Weights of a small transformer language model.
Architecture: LayerNorm before each block, biases, untied embeddings, attention and MLP in parallel, capped logits.
Training: 93M tokens, 11402 steps.
Each number is 128 + 24 x the weight over the matrix's rms, rounded and kept within 0 to 255. Layers, rows and columns count from 0.

# layer 11 MLP up, 192x64, rms 0.128, rows 127-143, columns 0-63
[[162 108 145 128 146 122 140 113  96 148 115 175 126  90 104 130  90 123 127 149 122 109 135 114 140 151 156 134 151 102 137 113 131 106 128 191 120 170  94 128 113 132 113  91  95  97 135 116 112  88 188 108 182 103 147 159 122 168  84 140  99 152 151 144]
 [117 140 163 151 134  93 125 117 100 137 118 185 117 133 162 144 133  92 112  87 108  92 120 157 128 128 160 139 125 100 136 164 116 147 145 132 107 124 159 117 127 127 101  91 175 116 124 118 105 113  95 137 154 129 138 113 136 137 117 125 125 131 127 113]
 [148 126  90 103  74 102  98 128 143 129 112 139 125  56 115 168 162 186 138 125 119 110 107  98 129 147  54 165  74 118 145 123 113 133 125 125 154 161 179 109 124 183  84 151 140 131 113 153 168 102 188  90 141 155 133 105 164 118 126 176 106  87 119 135]
 [118 140 127 127  88 175 174 108 179 149 171  79  87 168 105 179 185  99 188 121 114 106 108 135  99 108  90 141  95  99 113 170 141 133 101 125 106  62 165 142 141 139  89 164 160 144 118 194  99 152 147  83  98 105 136 102 136 129  60 106 168 169 160 113]
 [126 112 108 120 134  91 129 143 122 129 144 123 130 135 122 159 131  99 117 125 128 114 121 145 133 133 115 154 147 147 180  90 112 113 161 120 135 138 148 118 122 130  96 149 117 103 126 132 124 144 122 116 138 123 117 118 146 134 153 108 151 174 128 139]
 [124 113 151 106 100  95 119 114 134 105  95 139 163 127 102 156 145 110 124 125 150 160 113 144 130 123 128 123 124 130 123  94 128 112 110 131 113 145 166 104 138 122 127 162  96 116 156 112 161 133 156 117 124 135 111 140 126 143 113 121 127 181 131 132]
 [106 139 133 155 157 140 122 156 128 127 119 121 145  93 145 141  69 141  90 110 149 148 161 137  72 146 120 117 197 152  95 131  62 148 152 122 189 114  97 177 125 177 159 173 107 128 119 109 149 129 123 164 133  93  98  91 142  96 116 131 131 112 114 148]
 [165 145 120 164  93 118 106 139 119 100  90 147 128 108 135  93 147 125 106 123 131 128 131 144 112 117  93 136 126 154 133 146 133  97 143 143 130 144 135 121 107 141 124 130 127 134 145 193 114 121 121 140 124 141 116 127 147 103 126 113 105 122 140 110]
 [108 100 137 167 152 168  95 150 168 162  78 173 117 123 145 104 127 141 186 146  82  99 135 140 118  73 118 150 126 113 124 119 126  82 106 141 167 109 115 194 150  92 116 141 144 111 114  73  87 126 129 136 106  99 132 151 133 134  99 131 171 175 136 117]
 [121 130 120 102 138 108 115 158 108 152 127 143 130  93  96  82 168 115 158  92 147 141 136 144  90  95 114 125  92 111 117 126 148 122 120 132 135 115 154 157 150 152 158 158 124 131 116 157  95 140 109 140 136 123 157 132 116 156 108 129 124 163 158 118]
 [126 152 144 143 129 109  99 130 110 157 128 114 111 104 144 161 135 136  88 118 132 136 154  96  86 132 113 120  88 123 147 104 102 154 138 104 157 126 135 148 175 122 125 114 173 111 115 132 129 132 115 156 151 120 126 116 109 165 118 135 163 127 133 129]
 [161 117 140 120  85 117 141 113 104 117 150 145 129  88 175  97 134  71  87  92 136 141 152 177 145 135 143 119 160 132 162  92 140  92 158 133 117 116 141 123 117  99 133  92 108 114 128 182 140 156 110 119 165 145 150 134 136 115 118 138 154  78 128 158]
 [129 123 133 122 157 157 161 140 122 187 132 174 140 153 117 157  82 110 145 129 131  95  96 134  71 127 150 133  99 130 121 123  72  92 154 133 123 130 152 136 132  95 100  99 194 125 112 184 106 118  92 149 154 111 138 121  82 122 104 112 133 141 146 129]
 [121 149 107 112 145 105 117 153 114 143 119  99 142  98 166 129 138 150 131 155 171 159 132 115 170 100 119 148 146 110 150 111 123  81 112 129  83  86 122 138 130 147 119  95 106 112 108 128 111  95 134 113 145 157 131 136 104 143 129 107 129 114 137 139]
 [115 128 133 141 125 126 134 134 124 111 142 118 108 147 103 138  85 124 148 188 103 119 156  94 139 118 132 110 115 124 134 128 142 126 127 110 187 141 147 117 157 161  97 143 129 151 147 100 118 126 109 145 149  94 134 106 101 145 148 129 113  97 134 134]
 [139 132 143 105 123 152 132 119 164  96 101 141 176  95  95  93 107 102  98 132 165 162  99 121 212 150 161 152 111 106 131 126  76 134 170 139 128 144 118 106 104 134 154 141 106 114 213 190 101 116 108 138 124 132 134  87  91  98  67 126 110 138 130 150]
 [116 157 124 119 106  91 145 142 137 146 125  98 136 134 107 152  96 133 143  97 146 189 114 108 127 130 154 147 106 153 136 163 108 106 143 102 149 130 120  93 117 139 155 160 140 139 136 116 155 129 139 111 128 102 145 131  80 101 113 134 116 135 126 125]]
# layer 11 MLP down (transposed), 192x64, rms 0.114, rows 127-142, columns 0-63
[[126 116 165 149 129 157 139 114 122 147 103  76 154 150 103 122 164 151 115 120  75 151 166 108 114 121 122 159  61  94 169 126 141 128 110 102 125 155 149 107 118 103 148  91 170  99 138 150 144 163 139 100 163 150 117  81 110 136 100 162 137 119 148  95]
 [153 112 123 159 117 159 122 113  95 114 128 124 158 144 112  93 132 138 138 162 149 164  95 122 129 118 127  86 179 149 114 114 129  97 119 136 107 164  93  90 135 146 108 135 111 148 134 182 134 138 130 134  73 110 118 143 154 125 135 127 141 128  87 110]
 [178 113 149 145 128  76  85 125 130 160 136 114 127  76  93 144 136 112  97 141 128  75 110 166 151 155 149 133 119 140 139 149  75 101 100 166 177 168 140  64 169 122 135  93 106 117  90 109 122 134 123 143 149 139 134 136 129 103  75 154 153 144 173 147]
 [118  98 105 115 101 147 110  94  98  94 131 131 108 134  68  93 147 181 103 159 165  93 100 138 134 172 127 153 121 165 134 134 133  97 177 107 160 137 188 105 137 139 116 134 138  97 100 134 165 146  55 140 126 130 134 189 136 127 147 146 135 150 107 121]
 [103 150 160 135 126 104 149 111 122 121 133 131 131 139 123 120  90 144 135 117 106 140 146 106 163 122 151 121 130 115 115 132 128 146  95 133 168 133 138 112 119 151 111 116 131 154 142 123 118 166  92 126 115 107 147 147 103 136 104 140 128 113 146 131]
 [144 113 120 142 133 119 124 111 113 136 145 129 129 114 117 117 134 130 136 147 138 105 123 158 135 156 138 112 125 102 141 167 148 130 126 131 104 127 140  96 114 159 129 114 134 118  81 164 131  76 113 101 123 165 118 131 157 108 153 146 130  93 135 147]
 [146 129 131  89  87 140 128 166 130 159 155 161 137 134 150  85 119 106 124  53 138 123 129 142 118 126 151 154 103 125 144 156 106 120 146  76 155 104 125 142 108 110 192 142 173  92 155 129 136 144 181 114 146 159 133 103 127 111  85  75  64 163 148 120]
 [ 87 126 163 102 155 121 108 112 123 127 148 150 157 138 142 159 119 139 142 133 126 152 133  91 128 129 157 142 152 111 151 110 129 132 139 125 135 136 141 120 137 111 106 123 115 133 108  97 155 146 123 134  98  99 134 126  73 119 133 126 126 146 106 128]
 [150 151 123 144 129  90 118 111 128  74 114 100 176 103 149 106 119 107 135 162 124 121 102  99 156 139 112 161 167  99 129 146 132 100 146 148 154 108 149 137 215 111 131  84 101 143 104  99 143 117 112  95 134 116 130 109 153 164 128 127 158 114 152 135]
 [156  88 147 133 144 138 108 114 131  88 144 104 132 105 107 160 140 164  92 136  97 128 153 143 165 167 175 125 128 119 132 129 132 119 146 127 138 146 121  82 149 124 134  99 168 119 112 130 145  86 111 100 148 145  91 161 158 107 134  94 124 145 100 121]
 [124 166 124 101 140 130 143 119 120 123 156 155 115 147 165 128  91 132 155 137 153 104 116 105 130 137 110 141 146 132 150 157  99  99 113 118 121 159 153 138  99 152  90 132 102 143 134 121 165 124 104 104 134 119 144  95 117 147 109 109 102 145 137 107]
 [113 131 121 128  94 178 206  90  79 151 130 164 139 119 118 138 129 104  92 111 178 100 138 142 132 143 150 156 160 136 116 111  89 123  95 129 113 116 140  97 148 137 162 109 124 124 126 157 128 143 110  78 109 136 165 113 127 156 141 109  91 127 129 143]
 [135 102 126 114 106 186 160 111 154 125 109 147 105 165 118  89 136 104 117 166 109 128 168 105 131 171  89 105 134 108 135  74 149 152  90 112 150 131 187 161 156  98 156 149 112 140 113 103  98 154 110 117 136 125 145 127 201 112 102 153 122  75 113 125]
 [104 125 153 123 129 131 125 124 149 134  92 139 113 121 136 132 110 135 136 152 166 101 134 167 114 203  93 129 134 115 145 135 124 141  84 123 120 165 180 128 150 112 147 138 119  94 123 135 143 131  99 128 142  82  91 104 127 157  98 114 166 140 102 130]
 [ 88 155 113 127 126 138 135  90  82 137 120 108 115 127 122 131 154 152  90 115 142 121 151 158 118 100 151 101 162 125  91 156 120 106 119 126 142 166 170 123 126 128 123 126 120 119 123 106 120 141 129 153 139 105 158 103 132 164 122 140 109 176 138 124]
 [150 171 136 117 130 121 121  96 126 101 139 136 161  78 119 112 123 131 133 158  69 139  90  88 138  93  83 103 169 149 109 108 111 119 147 139 143  75 196 165 147 160 144 142 147 143 156 106 183 140 175 101 102 115  85  98 208 136 168  97 133  93 123 140]]
# layer 11 MLP gate, 192x64, rms 0.118, rows 128-143, columns 0-63
[[150 145 141 112 114 177 112 109 112  94 114 157 142 139 128 101 123 134 114 131 134 124 134 174 131  93 156 149 137 157  96 107 139 106 127 177  89 136 129  94 180 119 122 139 125 160 154 168  86 121 143 138  89 142 130 123 129 122 132 104  95  89 139 138]
 [155 141 101 112 123 153 127 113 137 193 108 110 129 113 126 128 136 112 142 185 165 118 118  92 132 136 107 113  64 100 108 121 116 196 136 127 122 110 167  83 113 124 127 132 125 146  95 129 111 138 172 108 122 147 105 147 178 168 117 155 134 105 143 101]
 [129  69  86 171 157 126 112 152  81 130  83 140 127 102 137 100 136  90 107 135 108 125 132 162 139 158 144 125 141 116 145 118 123 150 142 124 135 160 108 119 134  61 169 135 146 126 104 120 116  70 140 122 135 128  86 192 173 143 158 167 116 115 136 150]
 [118 112 156 146 167 113 163 100 128 137 141  95 132 103 153 104 122 129 140 121 101 113 137 116 101 132 110 107 113 122 144 125  95 142 140 130 161 112 156 130 156 109  97  95 142 138 135 149 131 146 111 135 117  94 128 146 124 128 151 109 161 119 110 150]
 [120 164 142 128 139 132 135 125 134 127  88 127 140 155 121 148 116 134 113 101  96 122 136 124 146 107 137 150 128 103 154 137 113 109 115 119 111  89 152 131 155 116 144 149 125 130 139  82 140 152 166 136 130 121 119 131 115 131  88 122 134 122 127 111]
 [136  77 161 105  77 123 115 132 121 139 149 112 109 128 176 118 133 133 137 140 124 131  84 165 162 122 118 132 125 151 134 139 145 154 133 127 142 102 153  76 114  85 165 128 145 126 157 178  95 114 115  94 148 147 135 160 174 111 123 103 100  71 130 140]
 [ 97 130 182 122 133 135 107 117 115 133 126 123 148 130 123 146 142 158 152 162 145 158 129 104 148 150 131 124 126 138 135 104  94  95 102 106 140  97 153 122 154  94 130  95 124 159 108 119 137 138 140 128 104 133 172 128  99 135 135 120  82 134  98 130]
 [145 108 106  97 166 124 136 130 108  97 158  84  94 168 168 136 152  95 105 157 137 152  92 108 124 136 126 116 126 125  91  91 132 205 192 127 106  92 129  88 133 153 163 130 136 126  94 187 146 130 128 110 158 124 127 162 131 155 156 117 117 122 105 135]
 [159 135 123 114  95 120 147 114  94 153 127 102 143 128 142 168 129  94 103 142  77 167 119 109 117 143  99 174 131 120 136 140  99 104 100 145 123 106 140 133 100 128 151  94 121 118 131 128 147 180 178 139 133  73 132 137 119 130 114 153 108 144 103 105]
 [110 131 143 127 109 143 112  92 134 122 125 132  74 112 116 137 118 105  99 104 112 137 141 129 144 166 117  99 112 117 150  89 139 185 117 126 162 133 161 141 152  62 133 157 134 116 126 127 144 116 137  90 132 145 131 122 133 129 115 140 136 123 127 142]
 [169 115 153 153 131 147 115 100  97 149 133 166 134 110 145 132 124 115 136 130 134 136 151 152 111 171 174 129 135  64 163 122 150 100  80 100 113 103 105  94 146 133 100 111 161 122 129 125 113 137 139 120 137 142 154 159 106 134 155 127 149  76 136 117]
 [140 128 132  91 166 109 109  83 116 111 116  94  63 103 148 129 141 149 114 114 138 178  96 145 140 162  96 167 132 131 136  87 119 153 143  65 137 122 106 122 120 143 139 105 134 134  81 123 120 153 150 142 123 135 130 169 161 163 160 145  72 154 111 123]
 [128 122 131 115 125 153 143 116  55 181  94 129 145 142 146 122 120 153 127 139 102 160 135 136 103 154 105 124 154 162 162 115 101 110 104 127  90 130 159 140 141 127 131 168 128 127 134 140 152 135  94 152 114 111 101 120  95 142 125 125 169 141 108 145]
 [165  99 121 143 130  98 126 129 144 138 111 138 146 113 113 131 126  87 142 140  95 105 133 118 176 159 124 101  94 157 109  96 132 117 178 117 119  98 136 135 138 108 137 107 158 137 144 120 154 119 153 117 161  93 150 112 152 132 126 136 136 114 126 163]
 [183  97 109 149 100 133 126 134  89 149 106 154 150 120 142 163 145 144 120  98  86 118 147 179 116  88 114 172 124 133 167  75 117 123 105 150  91  96 165 132 129 104 162 171 122 178 136 123  99 123 172  89 116 106 112 160 144 130 126 142 123  87  94 176]
 [117 113 102  94 124 117 127 118 122 160 119 107 121 160 129 130 131 152 151 110 164 154 113 109 157 156 182 154 102 152 138 118 122 156 142 107 146  97 136  88 120 116 134 126 118 139 123 114  97 108 113  53 121 113 137 142 145 147 100 138 100 152 150 144]]